Each number is 128 + 24 x the weight over its row's rms, rounded and kept within 0 to 255. Layers, rows and columns count from 0. Numbers have three digits each. The size before them is the row's rms in percent of the matrix's.

# q: layer 4 attention query, 320x320, rms 0.0488, rows 36-49,100-113,163-177,227-240,291-304, columns 160-319
# k: layer 4 attention key, 64x320, rms 0.0447, rows 35-48, columns 160-319
q163 099:124097121107111108139144076145118130093158121104128146115122166156194134154117119108139132142082138124174120091143116134154128133119120082110136152135124139102143112156160141138121163134143133101158116083110101149106134142155174124119157137127142126145124167125150146077127137170114134132143185104141131128163082104145170128120107133114089137113157103075101082158131114162120135140142147140103157158122149103110105132101144131159130096149118083118120082110168110144153120125100080
q227 105:123156104137131142105132159206123106070120129098125148160098118112135130111149108126143129123125101156161141136133151122124096148104088112136083095116118147096157141136116129079090131138073161162119135099083114118165138134112150119175140131147136144144107135144108092138130155164120084115094122109136090114135128161118181123127088152082139137076118136101160122136121139090125115158167118176099133106114119109141068160162105135173139106134116145107108142174174162149157143126086135
q291 096:102114124091098095140144160142166107084114162116148143114155075156114157133126112178139090105140135134146095108170159142165093110138114144139092101114127108158167165093142130131131102153110141129112102146119155092118146107132132142096121100155128105107098140126099124116127166130110159145156116130132140122149167099150130095165152138096111123126131113165178132145109127138119142157188127154141184112126118148142159140143133084107093113127110135096132098072150113146105116119115113
k35 089:169128129176122140137113139115140146180123166143120146118119142105182136100095103095101132126111147085131143154141137142143156115114094109124158146143098171128142161140120127171116128143125172135170153167120113071127116094117111065147093177134137175100142130141147134141136101126122100109146076109124117118159107141143114098131102120144140162164122147148138124160175126151108128107096138106132113123148134120120140140136155152156112115083149116118106112136152085136066122124192109
q36 095:161139099139081133141125173118147106131110117120140162112096085154140125109131117145134146116136180081128170135117133117114098093124090112112162104121128102097140119124154131109116156104116133129135145154131147143133095124154134135140144135121153111115070129089099122124165171162115101149136174132143119081122075141152150140117120140105123149167093137143096096197153137123147093132128124164139148060162114102192122159103119085127121133152127116141102098124117113169142167113106094
q100 093:156142101174118127155152131157178111121078147116095114136104116136144126126095160136155150127138101094139144131114153112127144110138094154090115148143162129121125143136128106155145139127158140108138150151138148135106140139140135071081106124124131107175118094105124109161109106110110143118160130124156176122115105134129139120145192116115123157107105167163129147114121114126135144106135142125094146129099102113164132086123108142146134090121168095130165093126149155126112174160134097
q164 102:136142118106127126137147177137125131150095154114181142115076070143141146102163137098128116124121121105136160121128061100079114122126146125163112092081144098162105119087066142147133126089132127161139127138116143109156125130135107120144117123096159062119109080137112129111191140158138115114112125107138110126148089187095157169178138124126116118087122171174131093152122106128136148133155137152138106131157154132124111139105116088149117115109138139114157125125141127143125143106104161
q228 099:147169098147114121139106136117147154133122162093169138125080140127106152126101158126154109116130092092103104130156088091142087090128126146135153111111133134138105137156141134145130116163159108106108083153136105120112123088142151101151177153113099085126132139104121114122191149103104126121159121113123117163138101156144098116095137152100111138141081122170111093124159109111152119138132161160112125131177080107146123133126132125144107116100167103164131131107109147119109183119125088
q292 104:138130151094090147098130102105134073119162105089149103141147083138098121132142101113132117140126135136119143178137149113092094129118135146116072131090095159141145103098109145125171114137122133081125093122099076156164173165085145122120131169126143144145142128138180109135144123128153119145129151126086141129121137156145138153152134125135126127117124113133118109133176160101168128100141087159178082142078127088165136148113157116070097143139138124110128109096081077129081155130119126
k36 097:105123127133166123143129132165105171107121137135129098150139137162165131131132150153135118097141129151145144152179110167140116122148135102173114157152175094093091121124153125116128135104150096125147151153152140135134126144115150131121138120109087111102128135137113091114125109109118149137161121158159105136164100101109131102134100155115123084143162095137119140103085120108133145128117112099147172120128164136123126150147145121150137160114165124068127125109135138113156108097115181
q37 096:123097132084100071114097116122149151186124121107098132129170135130125104147139148119138113141119132112109149099143113159125176101126147135095135101118085110154113124084166114114110131109136100162175128136151133137163154094133171121142102136114078082066100094155113143094115104131117122124142120065114129141111179177107088139150145134115121110157118146092119134147113109123166141109144129168155143126125110105100109120094131067122106072119122116121101131159121128161148125140135100
q101 099:184111109102147101102122138136128141173085119112160146119163113126116151125152127125123116197131122090141133158107103133172154097140106144113160137111131124072125142133127096079105089103145136110171090102108125142158156123124112136147107106158129127122108161154158144141131087123117105111098125151146085100103154129147174129089126137086142099140156108107154153121150161122095112145167117155105100144132131089157094123143117134155138164131151091127091128088134135144137107106174140
q165 099:131126107101133112132100157158129185148098127124104167128120133125116128126170151153136095133135144135142135176145133139121202146099141145125121151139099067078108136112163115099130092109125114117069171113104098143122129137092148117123139151126103108114122105102135141126136118116101137152176129125151120153155104152094121085080149200122140121095163148146106149136084131102146132141099132135108124142133108083120153177152119089143132114120135155143107085148115139125150131157151147
q229 097:135110142112114103098132098124128177169076129155134138121148149130104122151139135126131096144060124120130134138123120136143151115106163106124181101138117102090131105124154131119126087157118108139101130120114100119182124073126098130097083139114147130124137115115164114143105135112081087131105135133102121153131098144144110111089143143116138161118149118092133154145120110107123118180086108129107148180120102125122149175166117117160163150092105166135113159152106139156141134098177140
q293 104:131145146128132103092095059114143078163141099126123152130113119170119143135147121179137101149147132148121115115132126114146085117144136154160122103127113099097126125083079135127151085112151156112111129122102071148158165144139162123112108139129097115091141119096147087111115101100136092110167120141104125178133104115121138182133152136134109142143155125122157139126132124068140180075076118128129127146107078116108166173159145134139128115140146155135138105119131123087106126105111100
k37 093:097133105123125098103142130162133139121166110147152118088118151166085151177152133131145149110153126108177130155124099133092129143103119151129107146139131102143109118138136113129121115129152148091134096153128133141125162138112117137182169143140112110136122165121127080123122107112177170155102133122120141083143151133131101131130116132188136151130129107126116143138147101104135124139152151097133133116135107130173133117104161129109137136139169147117090078142114125145120128124142128
q38 100:112082116139156143137106152092130139158140150129096129100107151125144147149103132131129142122074166140102127116139123148150117140141101114147155132108170103093113114123103158174132154121114142112129086095109129123188158101133133091129110131115086127096121134110135118134167115138128140140122120072119158130126069140108160107113088160125131155157143132100148087118093127125151131122155090101136123131114123114114074109119097122124089129107119075133082136156145077144126103108119119
q102 101:116136154088108148116149149110121104082104133128110118150110103138137151114095129136126165121118172148140148118130112151148122147141136149131101095125101109122134122140109128140119180135096099133106070130129117108141121133141089135115140119120128149120132124160064092115172141115147150120157095055073122152119174127110131120108090138139165097115151152081094101114117125100103096094137137149117112099116091154090097182125096125105140113106109109150097163139097138131124165130099109
q166 102:137165131122120115136156139138124124146142163119110115130074181118120103110136119123136149085129152139136127098129166153149109154124142150128099197143142106117122120107142130112113167121093125138109129080142113125170122118118157133114116140138131151129106117116117105105215143092083171117179139124143142095175086124177111139135118114112103162126154146158106085145140127107079132123121107099159097101114088116087126163136113127176138132121101114187095154115149124146148146155086131
q230 109:173178129104178126134106125132144198176122131125099131133113130192146144123135147132139126134137086092093097124132138112160110166113132122111118097068152103143098111100097134122120144133146155155118127096114116122138130130116127121131106148090115114095131132135103106143199103081146133124119168117117147088134146178141115133158174163136105105149139119105134108131130140106113126139123112108109118125110135111065094163158135086131108097140133128144094118103081182157129134132127146
q294 099:134129147124074127100100159091122175171137126139130093112113130128147133130117117121134155108100181128117128086130119189169106126120125126109143082119111117133151131135147163130110133166106129156117102146102117117184174125159100081150102116111137123092111142119147122125180109164141136078093091123082142101134114097161110114114108145126130136132117125126132133148140096092138099142168162145115139141133098134144139142128080120200137126102124120116120178106087157156158139105133115
k38 094:103102112145145090108149118089110136136161144136143127120151135119173130131159127117104122144132112138161120134130141116118157107131096108112118146155188148103186115148096098163129126105141093101112178147161127096136122123128123132141131150119150107139139158152150178167102139151163109122141159118157115135107106086132120133104085146127161146129115113115116144132122087127155151109149140136081145123149192114117147082102110151130130135116089119112171102149130167128085118154131151
q39 096:142136090153117087113115105144070118119160130114164132096162082145134116108096117150113139185141106133115140056141173139120144103095145118133135125124116177171157104162122134104112084068144098084166103118112104093143129102096147101159152162135184117137107111152119138123142125141166143119131114121131129131151147149151118143116109103130146107145165125120141139104122142159099123139144111152093085131120111156133115091135152144123147103147145151164102150115128147078123162157126103
q103 098:131112137141095172119147130147109169128167129121148125087092116159133152095153079145160123142137157146132146118096167134128080137144075147162114111111089159128182111125139115118161082072164145099151134109124089142108117111087125132118130143122177071087125146125152141099161121115102066149146183110129141110133160127152154102161129160144127076136112127151123163156156145105141113092164104140121125190134134176123119159124156152120134151154145118126129143142112165142121123114130131
q167 098:141092135107136171133148099167053171113099147143156101171102097140122139123118121123125136132185138155133161145115176115108162110151105123116124145109190158136145139113119110112137099094189112108170115141090119152133152118101141081112109154117122090131161139093164193147080124142183129130107117154130128104100126170126146160120121140140113105108140148154146151122125143129160174147085111161131122142138092161150128143128107155099129110173131133125155089139130171117119110139160149
q231 103:119090111117085145134139125125071127140137129157128105095136073110104117149134114143105134143140209156124133096088121128118150141117116162097128167095146149159142100120150081102141113104148158087114124105128150103105132105125150132119121160146155106093087146176158161156087110176088137143143126161133148142093157121123103113108101166110134124104139128137180107117138163123122145106103154131092149111134074176105134180142111159142153124168115136134154120095111155133144119145129162
q295 098:127111122160135131142119153170116144131116133144123132142096163131163104086122145127128135157115141149099100124133160110107160157116107107108168152111113156130128123138132098110080119126151149090140143096152143110136091101162142118160089103114132134140106147159113174128165120111127118090100129105154103149156128067141106138125132151128136107175108123130146149122144181194139160162128122149100115125141133139076141146129159119149124135180112111124082164139154114129143086147138148
k39 089:176192109120142126118101138109140119119156138132102096114146076091122077090128099111127093134070133106120121150120128161140107161134130131133104109107123143135086130146113160092071165146124091154122133165123126135098114133158150153100116120149096157137144108101181094127125134167144105133142095154093146097139134110107127141162124086139146128148127124130149122112141165163136131148133145116088148130122133097173194110112114133146103124093104099165124151116119119101097161171143155
q40 100:123167092125143085168129119116161110082137127111160118121147124148105128151140155160164129097100127140166165118102103141138106157142095164090153152148118122160133115140143124156140136158120153084147091152145111122131115130135138121080200139140112117103125109127115116129139147114123171157126100164134120092073116165174101110131143091135089147070146146170154124119077137138084106126152147125132141128149122119101133114145089145103157107140154141131093123119119109116137120133116092
q104 099:142100070143138120088113193131159097125157067122122122137110140146098137126110167159096151125151098132141109074154142118134119112110128089145135170144112119107119128176169157129141096165165168097119129130156112163111131089115141097138105112151138109123140094117094111131154127114142159140146105139106134103146100164110145138102154128151088142102118088136169107117076134189114111117119113111110130123125125128121138130154111159133138121130138074153128140139102112085125156108117118
q168 103:111150127113091138150115102124148132097105157102163144159116156137153151152129156162142148097142136166117148148129120155118109143124130150127129147119148118132069098148145118140201129116116144124109090150111146152092104126121110128082150129126118148142125144125127135121136147125138140165138124168130111103106107150101123131122132130138101126092109163172111124136107109082080159113116179121105152133128152124118123167150103119087154100135122119123121109111158138165143127137099121
q232 106:162123107140062135189130081154138122141129139090111125163097109129129145106149124085151151125138109126144125118118110182105096133133074150171131132147135096134131095206161123142162132132148163106111112147102131127083145126134116114102162167109160112112144120181118122148136116122152147138168113151111125101133157174109160090107144124146139154097099141131136092115109147108065139068108128125122117127153141132101124156130118118119129112150101124145123121127103136117172133091078142
q296 105:125149121146132155141107114144173080088109156147134095117080154127170094124146145128151149138154109106119094132165191124141129143122102116137129131183150100065164128216152138118157130136123113100159105145110141112140132126165115082101119111148102094133126109138121059131124154119130076121120131097147108116171137148095107134110140141098113081118069111142131115119140119123103098153171165109114168116138151145150112126163135163131161130113100134111129128101115150118105160117131128
k40 093:097138161109137146119130120116133147125128126124128110089126156128102125142108101091122145097098141116141144135132158126164121126162133075170109143142160147170154137085124128100117127119085155114118181134146125117107156083152135141168130133152141064149125118157091119167121171178068102130174145128135121114145129148159141121144115092110092125200141146125121132113184116118180132145116142118157108128140144138142140131160142145072126165093140139100082092137154143111155111136127117
q41 101:095173109156093120109138138113117148122155141126122120152131109163110116121119124102118111117155162117127155155133102103155153149149109096112194112157138137157151135150146099121185139179099089122093115109105127107135122097117163111097138092099172073141136154182126168131153166180117101145110091058104131139153156121104139093130126141082151128127128108135131135136096148123134087138128145158103110118093158124109122155139159143114125101147125125127142137116115153158151139125136111
q105 098:111156130147136190116142148134111151098113139166095107113143148147083140128118140100102058142172128099161147150173105145130106109140133105109135110115135115152135134148163106132130126101133158114119104093142137092138131111108096170128140084141126152144103141158083130132152136125116164132097163125117159121123154155120150133107131147115127092112122099141097086169146138121116088152115118122112140154147132130110158166110148160112156123161112154105144110136134085182139118132127121
q169 101:113140130142101077091170125158094168100147130118111118080108136129112142109156131105147124116161123179141126112094135127164086162090085119119166111119140140180112123132123109109176110165110115119135157097137111089122128109140118093101116114124153085129129158157080153134119137152133141107121103089094123065172075182134167134143116145107124081146089131103161121144095140130098147108149156124122126142143172103123117140151129110114151126114108126135124130128089154147109129112134127
q233 104:079145147137102094108116157082111153118128111143116107132139122090102117111134140114143088107148156118121135144129124134133117130147122140069108102134114124154104143112086108108128157107130117136129131102150111136148107115150062141121100158120138114142126128160127184083140124116129115117137123117108131143083161129095150121131163144141119099134094099125125100145144141166096095110139138143137137145122128134084172143136191089117159108145142127139113157145150112098146157099122126
q297 105:099193150089118130161151081158177136099149166100136125132139119132107153133135100092156114144141170143167109128139127123098133129137131113141139102123120137129109124135098065118135110128142143159156109114088100144125152115078155099088159149126161115102148128124132122167150160110137141141139135126110099114122142171123106128155132144123140144167106122119117115134112151099134141133126129166158163106076113140109153175155158107073117098139091143097142163088108111119104120150153086
k41 091:102068137140183140137121141097098149151160119127133110134113162078133114178130111174126129133148131151136126126126140100095145133135097102138112152154123118097121108128160104140138135143105146106095124151129119116160115111123108156137107161156111160139146120082160127123102112078120129137137120114116115108133116101163119140119126136144140132125135146121108146131110118113119140146162130074118132173118154109163099118107154104151109118148161103120100099075151125142138098155119130
q42 087:166140142142125133098169104176110167174129143137142127125109157102113116114129112137132130138113168129120100152114156132074166143132148135144106123079146141098117140126106144133078114143149146118144144151108148099114097135151098129112144088106125198121155138123126137145106106080137124096126112165125132156154105108147112085124153115132137126141123120140138121143149153114040154126101136104130105138183153159138143125147127174143100148099124188144116150105140118098130147105132118
q106 092:122136121133122154115126162135150136113149142098119143122114142144086123135132165130138116115144102129080134120129163133106134114097090145121135164106119118120125116098138120157110125157171114120079139171118132161105080113130164116096128145153076181125190157120115137117118137163150134137140165147140128118095164144153095115177158110146134135118117139172113066158131122141079139129113154086122117109146168119113132119171152105159097114117144112147164115093192112061125124110106131
q170 097:145134127153117144118140137121109134144111112138103133120079155165102104143112129156136127127150067142117109132124154139120114135134120132164161125091134131123124097114149106168118159161099140086174093130111157114093080099117125138135141088122108143119155116145102165120152124124135100137131146145107135124126101098137121156166122150133096105121131103183122095136098126118097094086122150109111132079174135158124163128141105136165118155122115111114093098098156123129158131137177153
q234 090:137111111137148111110159118158105099164142106083104134141142100147136104140107113137097148121143107096071093087078158127092153119179118105122095138133102103127123103103137124134099125098167111088142126173165153168128171144108105147131147097103083131118105148139098119132114083112155154146118105168093126114089120096144117129133152132164127116120150098161166116126082121132107143110118187133097119117165167168150130104103149127090103146127126112102141084136105114124140133088104110
q298 112:131141118198144097115145149099125184172109137149169111117067108161120072087109167132104136100093123107078127112104125120109161129136135127156132116153105144095130109135163107122113141104130085090145123102146146086099126090153123127135117113125163134121095097132122133112133117094127126131116107108121139138171111116119159134117116162122150108126120107125138103140132127149094109151126125085075089101198119166136113129148124159159131147105143118113076165138146137118124147100172080
k42 101:094159159076153163141172134127125097091115167087147146159149156067090124075102128085142141133123179119169091131115147141113112162108149142102137149129110161135114191125081137113160100108175177158107146096144129151148135141134118147130098084092119179148117144090117142145089160154114103103149136114120111157111125127105160117158157110148118126121120139118122145117151141167127125150141123115153116137110119149110148157075133121098118114148143116151145094156113149135100132122101129
q43 099:107142128130157148105094152117101132118102164140152127137115098118119155145137115132109105125127120108095122126114127153123143132134131128126155149137150128106146124132163181164157097079137100113134134152110145124069135094131091134123156117131129127150170134157132171149130128123126142128107093174152118159127070154096152122089155159127099131099105119086177153178124096146105118154119148132136110109127145155144081079126076170179120102108168139150117139103116124126143139082138127
q107 100:140147140099137140100133163110106139113116122122171134126159131108105107145087126124107135091092106124088186128152125149130140149170095136113113107199152146157118141099146163139136100108101152121143111147122115142077105087142111121119124146145176086084145154145113090084119132117169107179106127155126135129168147097097107115123138114151119118116106136104200090167124143077117133157144142079114142092154121142143099138115139140150149119128139120175117131125111134128106149094159130
q171 100:144114132090128171106157099088098095126151113105144127148133148153098083134085118162121140106149164132137139113146095134129146113133154112181121143158161107140121096131132134194103136111130132141158186117126112152160135102138131132124179109132177179128156143155149138147118129150137131119135145132132182151099147073117144145128084109140126123113119128148107157101099120158129144119147165147127116095094136137112127109133131130125080119072148157147117124102085101187123103104148142
q235 105:134126108115152129167124092106112162138144118152151174163127121133133088119122120131177137145136100117105111155148099146130166136144123108113113098148132131137107139124167159141106083170133116121136153128135137129053133090123107099124149127127146144128172097129108115165101131136118117110100116122142115145134181133094110126142121161123072112125136125117129103156108127056125117172117184094086110092126101117111125158139115156178099128108108137131156131088117135163140120108143138
q299 090:105142137173097145120136062108139128140146151105144127135090160140119107096101158082110122128139124107142155146135113187141116140135114162103104096139118154141094129121119139154111110126107106161168152103094099144133115125130142152135158114132151142110155106123164113145117147103119152053094093089123144203132125156120104107152108102129123125109136138091140115076143170151157149120137144115112126200114076111114145152112142150161106153154138135129112171177124125144098135131127147
k43 099:117154164121109123138102172161131117131097163128089111096124085141153099116125107120140159182160108149131114177120157118111116137087101115175114159136090134143134131159160114116109131119188136140119089148130134129163123166109126151128126107077095159174099139122099120110138161128110087109143173116093104107166102103127174109125176117130161101149124102138133117105146120137119136131127074129088110125114145127123132150130117123142102147131144134139148116157172148117130138162139142
q44 093:091122118105160114126104131111064133135126144121110123140121112133100147180140132123160115124158101108077076104110114125164155126148161106086184122164140140117119117100152130129160109078109178116142130116159115112118152117119168056126142126108172151113149151112161133103100123144129142099111155119137154168118115126111106135118157145115127152143163078135116160134139095095108156111127138150131103147079154113132108087124117156154130125099092134125150145098100133104164132131121127
q108 097:122095110110143096136143115144109149146140117115121089121138133151197110165089147140109121141110139105110146122102160125090114131171125173158192078163166104093146147102098120123120153138108126090129116125104124125146128141145089161140128136105153130124146116132153104180130130123088148149175107138161111110132114113169083145100118128110184179130139166137130151130109102126121141118108120141154124152086143128075104177104137108140126136108120137140131127143086154137112133127141119
q172 101:083120158119137098139127109132113099100189111142129114138105108099108098130080134143119135130113150128173095154131140105130127162124138159073145128148130096133098165117133094111154157130164155152121108118115154106085080126135121124106109091143084089098137146154158132191115131136135137141110128104140114118095124128128110136106135157110111159119107096120121128111155115122132082098138132167134106175113138128167096133135095119144129144175105109138135141119151109133123157136106107
q236 101:115155124117149125163124134079132122119158111118157149129118138107147157126141127141136155151127122134151155142123125101146133097195131182075143118154136124145114172154114159136131096121118125150152142131162168127128135165114161098122098127130152094111134091072128135170118153132137156120150148145196150107118108086105125124142148118061143142112151124155127144158139146167135099111114086130151094120089139110109131137143177111130133109110135148108148126096123099100133104087177126
q300 097:103096145151146140127113099114154171194146147112101103137123124135127105129113133112137132135149118148157140105130156123123118146168119209134154059129132134140147164109154099158108142095130111126128143151130159132126131099138155111154120114131120105106062136140176128128170131167171112099106147138181124099157145145113074123120194169119127134096135111127143125109160157157123113119144067145145120140132139086113161131139097145157139128146103115103096100133155175135131139172132146
k44 089:137122106150091131135134142151165147098128121140145148118100112109123152109169128119139114104071115127091136091134089146159148128136116076098124121134117106131134118154178150114151125105139088102147146121137108154142152145110164080103097134157120125139122150170158183095158112087158161125142152136099140085129085126158112138133155145106078105111133127138109095148137188143143146124109179162095147148161106138151096097149150131135112134161138122195115124114064128173107115133103135
q45 100:092126138127187142129115115134126123163101092121122137115177172117109117139134128124121104127144105101160133148080115141105110159167166137094137170111148110124124144127126159128128148094119134131130169156174123087181183124149145088160133156127120143160134116096130156128119130176117131132130110130176164116098133109101146101116131139129136118129129141133150120076121132084129089139142106147141118136132120125104157132154196115139123159109095120137092132174106133135161148109123167
q109 099:141098098165130108110113136098162136153122131154138137133102160146120149121112135129110134127129141087144180130147131121128156182136121150101121149114117078094104159125139111120117142103128101087073132118161113141182153140116115152135102150141114125097173101126107149148094125151099149107111090103130172083119122115156156150103172118134118123143172120163136132104128145181112118147118137148129133125136184122100106165105105134187111113154155109138105140134148122120149127152148135
q173 101:124175124147161097087094168083123129118155127110106164128137119163126130140151133151141076126148120158088139164107132157160170179143116133143143133120113127119134127123134098127118175120123121094127162101124157079141090100129088142150114119134129145109142108151169129152155149114065163176131128145081128115088128134135137187129149132146107150136121157162115163145136132116161127157126112117154174099145142106133126146138081104108130155138165111136119114117142110111114111149084091
q237 115:124169119092154140109101103132106120137141115136199136110111155134135133129151135154155106138136170124126099161123134133148134124136134100123128165164167147128120092160126131117127126126138150127173178139143122094143136112120099121109142119137113167127151103135093145189109107108119136118174143124116187119119133116139165135132144134147084129150118148155092126109123118103128138115127064162127147141115139120110133095119101075102133177142139095113142156080101129139112092142152112
q301 104:149111092124127130116133145111110132147142101109112133122125125096127124152159065148131136144103140132167146081114152089134146171124100118118137145084083117162155142109131152121126162112125089098144135152154143161120129080156145153116118147120127115097118150147136156153107137143142108158091144130129135066127141154159148116132163138145091134132141122151154116137095143082118150151129110132140128088136154090182143126116121145142135114134093143084109148058149128106139175183128114
k45 090:092142125124103144143141141101139131121113155136103121106103106119156117114113127115144139118103175143119124151141125129135108123107113115127117119127120129065127107157144080161090143150104119143101132148107093156109140102107114105112129149115116141120107171129110128166171152138146156135132152046137098143111123105128114140111128113126147105148092134115156151154112138100069129138122131115128144099151162144114116157137127139172134120115083122140123129129162132125130130119108110
q46 097:128151149103109136133132152190136122123104149118158105142146118127113105129116130074111118142153089125110118121136130101129103149111119134147086147181116106118165153143140110110155105118160138081094151139164130150122114118091146104088132107099139116122152114163125173127133107158162098137148097078125086145140136122155131141149112098139142058102122127160132143107126134142163147106140106115127115129105114137135131107154147152126097134141118113127196130096107127143147115115067104
q110 096:096179102103133145126161104133117142119134179121123110118116141128146131122129134136163101100118128130082114178146093105134111127147150067169096145155089121124166087109147138149141089129122106121126119157160130112140152112138140132144130085112153117135147109124105144123123137160159170142145117114142121162132142137158111101117153159099090105153126118156127114099111141126090136142112103141145101131103142154181119140133099128167078098101102116161149103166184123110139110134123114
q174 103:117116130112109175102153101154095095129105159109159097092178127123119104131143106115127164152135115126158101140144134105091094076102105107125095151135137136134151173129139098118148074135162136081081164158184159111142107140154079134125152116105110158182191147117113155143105136138170115105124136121142117126084139133135136149138153115141111078112121158129110130169179127092129133126135098138129130180104184136150135126083126095112135101144130127127144146155151164141110098132087121
q238 105:156137106129164150124139116132131145101126109121130105114144123111150109106186109080177157153117117075132132139129075094110151103150131125138090134156125106100115156129104106101126123085128164117058148183130117109102074136157121150103127107127161172145165127131148153134131104116120140188123074125134113148125133124128107119124112127110101094138085093139116172116151124128110154109125133114143099140081145152149125067107152102156116083130112147123127156121143123128103144075126108
q302 100:131125122103107087153145116119143102126144145114092142143148137110079151151131130149116090173151089120139106128170138115126117121112119156184117112110093111170116104096114134147123114106147149139086129101168085129164120186112118150098142106133151147182129105080105119109106126134145118138133118119110080148144115164128145135113129155113122117130139143116149140097099142167127171105126117155142182158103119143096145148116160147100119133159126107085193116178125120149116103154094138
k46 089:127106120151123120135137136176166141116140133106120129168098110147168129097157130140129125116087139118137145080147159131128131153132141129077137138130147128134148132168181122096153144130104116096124111126131156145126072122113129119146145192155097132069113096182117088082154128128109121142106126147176111118146127116135116104133129137162122120162102090111159120131106158111155081153120172135125154105140105106136151123132137134115120153121132136154118120156139119115089173139112117
q47 101:098122080175115126146100113095113138134167116163123153120107146107135093123135145162141132098154144093135130141135137072125110113143113125140134097158159144098128107164142128101104149144119112091162079137128149093102117130118140112136158105130151074106101169125099139082145146147094165121125132104158171090088089132112179119123119100154130135159083149131129119112118153124089093160109156124111129124137113147119102129181118124154155128097100105166131153174126136121115144138129097
q111 100:114133127152129126155110113156133147158096151144151155091133125137133149093143150114118120099158138141123113139118189154136113158109116167116106126128137140134167120146182137115134105107124112135135101091109126105120149125086160150167119096136159113098071134118147123086150177192118133151151153125166117142121113154117149143113112126113119147121135144152118144139083136166137076107112156158112132160138114157151161171154134145171178146106091106123125166124100152140153132116120115
q175 095:100111124134097133160150093170150126109133121128170100114127125101107135134140153115125119126177175124110124206130150127122120116122081136125123109148164173129114100160117087108173088114116152124111167102121129134113138132089137114140152149166114098109106110123130108139101103132120172114132110118122105115121126118094077114145093134117129151110123140131115125101093153109151150154117186144124146151158166150113127136217119115142154156098126117142159091126107189132097145072130131
q239 100:124146135125119139118162089121158089082122107108123151136114124149135117131154124099101120103135118165162164139107158140103143115130115130139096093135132142086134128116128126106168138125144094154096113125131122159177108150090136104177138164137094107136151145120128154118138114129155103170104167115154113076086118175100152126146096132123115123128140145131111109119188175145158130111148087096129085161125171123107159111115143155140122155105105107084126119113157082081121153148095115
q303 100:109131131174110124130103105087129107130081144170160145111062106129110106130087131114133120124115133075111135140120123123100116142128125126146170112138154157104105101131123135151182100116126117065157150122121115168135151101140155096113154155159161098101068160149129135175098152124110110156079139142097154098144121140134121101156144084134126152137109128135132142123137174132111144150171149137119144116165136100136128150166135149174135104124114151127083141153117114118130153083147091
k47 093:124133124100152116103126160143138121093103100103163135139101122104148105143097126118098123121110131107161123120136112117175143160083099096126118133166111131105136166123107145136089139116146126144153138170163159104094105153165127148140100131101134121141146126145104141137165120111116121119078139124119176114110102146153157097152137064102162141125123075132160118112134136120093169093162124092175127088130105146100131082162147136124142149138100147117093078097122131141150106126131095
q48 092:085156090135139091125130182108103119135145129151112110157101155132124158150128136108121115133144145114149102108123105114146185086128135096116089148082143112108143124071131087140128139114134126125164125133129147126150095134126111113118125129099139157152125164197132175117094114105144134104112161141133130123131126119108089109181182119167122097094120132137137095139179109134058165153107106109123137113172144147151122098135075129158135151123133162122112144106156125135174105148141145
q112 093:089148112156157148107147146125093106113140163114141189117157132151142184098089120102147095107134143089079105141122119113149107174131085140136133146127100160088170135084131138137132156114151117155161127116092143117160099120124132158139123181114171120167123115124123127103143140124162160111153141122161147133113136113108113102110140139153150127091176123142137139112162135126074164157154134142119121123132146133131104100138111090107128177131106111096116138118141131162142117150088135
q176 097:101143111141141122165125147130139124129111113134098115149138143100128168160132171112149094074136125129118139123101119157097133122126110110134139180100168112126131169099136083204147131133127128118126120181132144130116116137137110099141116142101117139165137144136100157162130115118139148170108118103145156092148153144144104095112177157121098136123112122125145113114159112133100148116150137090095098098142117118158134064117122100133142118134104095115151167095147133142138106133130153
q240 097:102120156102143115183129146131117082147093143123086111123088090150124171129116106109116095130151108114114104095105100134114150130092148083122145147091113120161120126209150102112105099136148134165116138159129149114176113123126157109102096131138101118101142147126140088145167121072144156137122130123159145137127178126135095101120133142180125162084153125143153140135090136168102146131124117134122111120151116107121108101132132092148140115085133139076128117070176088138159106110141165
q304 105:103099105149122107171132184139137166127116190160143125155123144135170123123106138118105115095134107123121081121121133145156148148081118114111151133165145132099181161153172107116096165109135122161123103144169169123089135103125118093175141119101145111128077162150068141105118131111113132138104093123172135136187142091136114082133119126130151125120122129161135112156115145122123110171132146121091100094168155145162097126154110155140145124102142142111126153127166136116156142070160089
k48 103:151106162114099093127117083150148142133138118147120145118137154136067135079118104097111115142140150134173125130039145150142158119166133153114124095095077171109112120138109104177115117115142094112172130114147163117131102106127116136157118132104124140111126166147114148143129103111109133076127161122087148093148120114096126121143168114090158149133109108134147116102112099101116172128097140150072141157118180119088133077135167107132103150141142135169129135097129118135164127098139126
q49 102:153135113130079120150104173092151119151161117136118121142125139106137141159113138128088128140104105101118129158125096188139122128117117123131134152131154139170124149127174127116118153122166118146137089117146142136088119105121160101141161126104120113151108158204150162116172118156109137094132105149108167128189135145134141099107110099146163169111134090116189169112137102123150133119118125150148103123129109131128154096069118136146106112157149117137166109133113129150149139113161117
q113 098:121100171124124145078147115125119138070150142128161171148080124127120152081096107103114125120125148110082122111113099168097118163105094163102089105152127109139135145161115165117152130066152140164080161120116131182131120122120115126111127106124132133119156132104106145156121138117118122114153146160140167110176133144158178120154134136133132176135156134127137141138133155129149152117149089130098096169138135109151158148169149117139167143166128132111137081141165122122118131091145133
q177 103:133141129153132140164114098138107089119134160133130150147120094129171123121138100164117154152116125112096124113106113132111130118134116138098108120117130112107093138142153120138158122104153173136147167094113148159119128127158132093134154153179191124208115152116110142155140118129080110137128108125090115112157095080159174133115123062102129143122144090167193143131165125162154152121169105154107137147164164130098153133125158131101130135101146102126154090138124152144108116122146127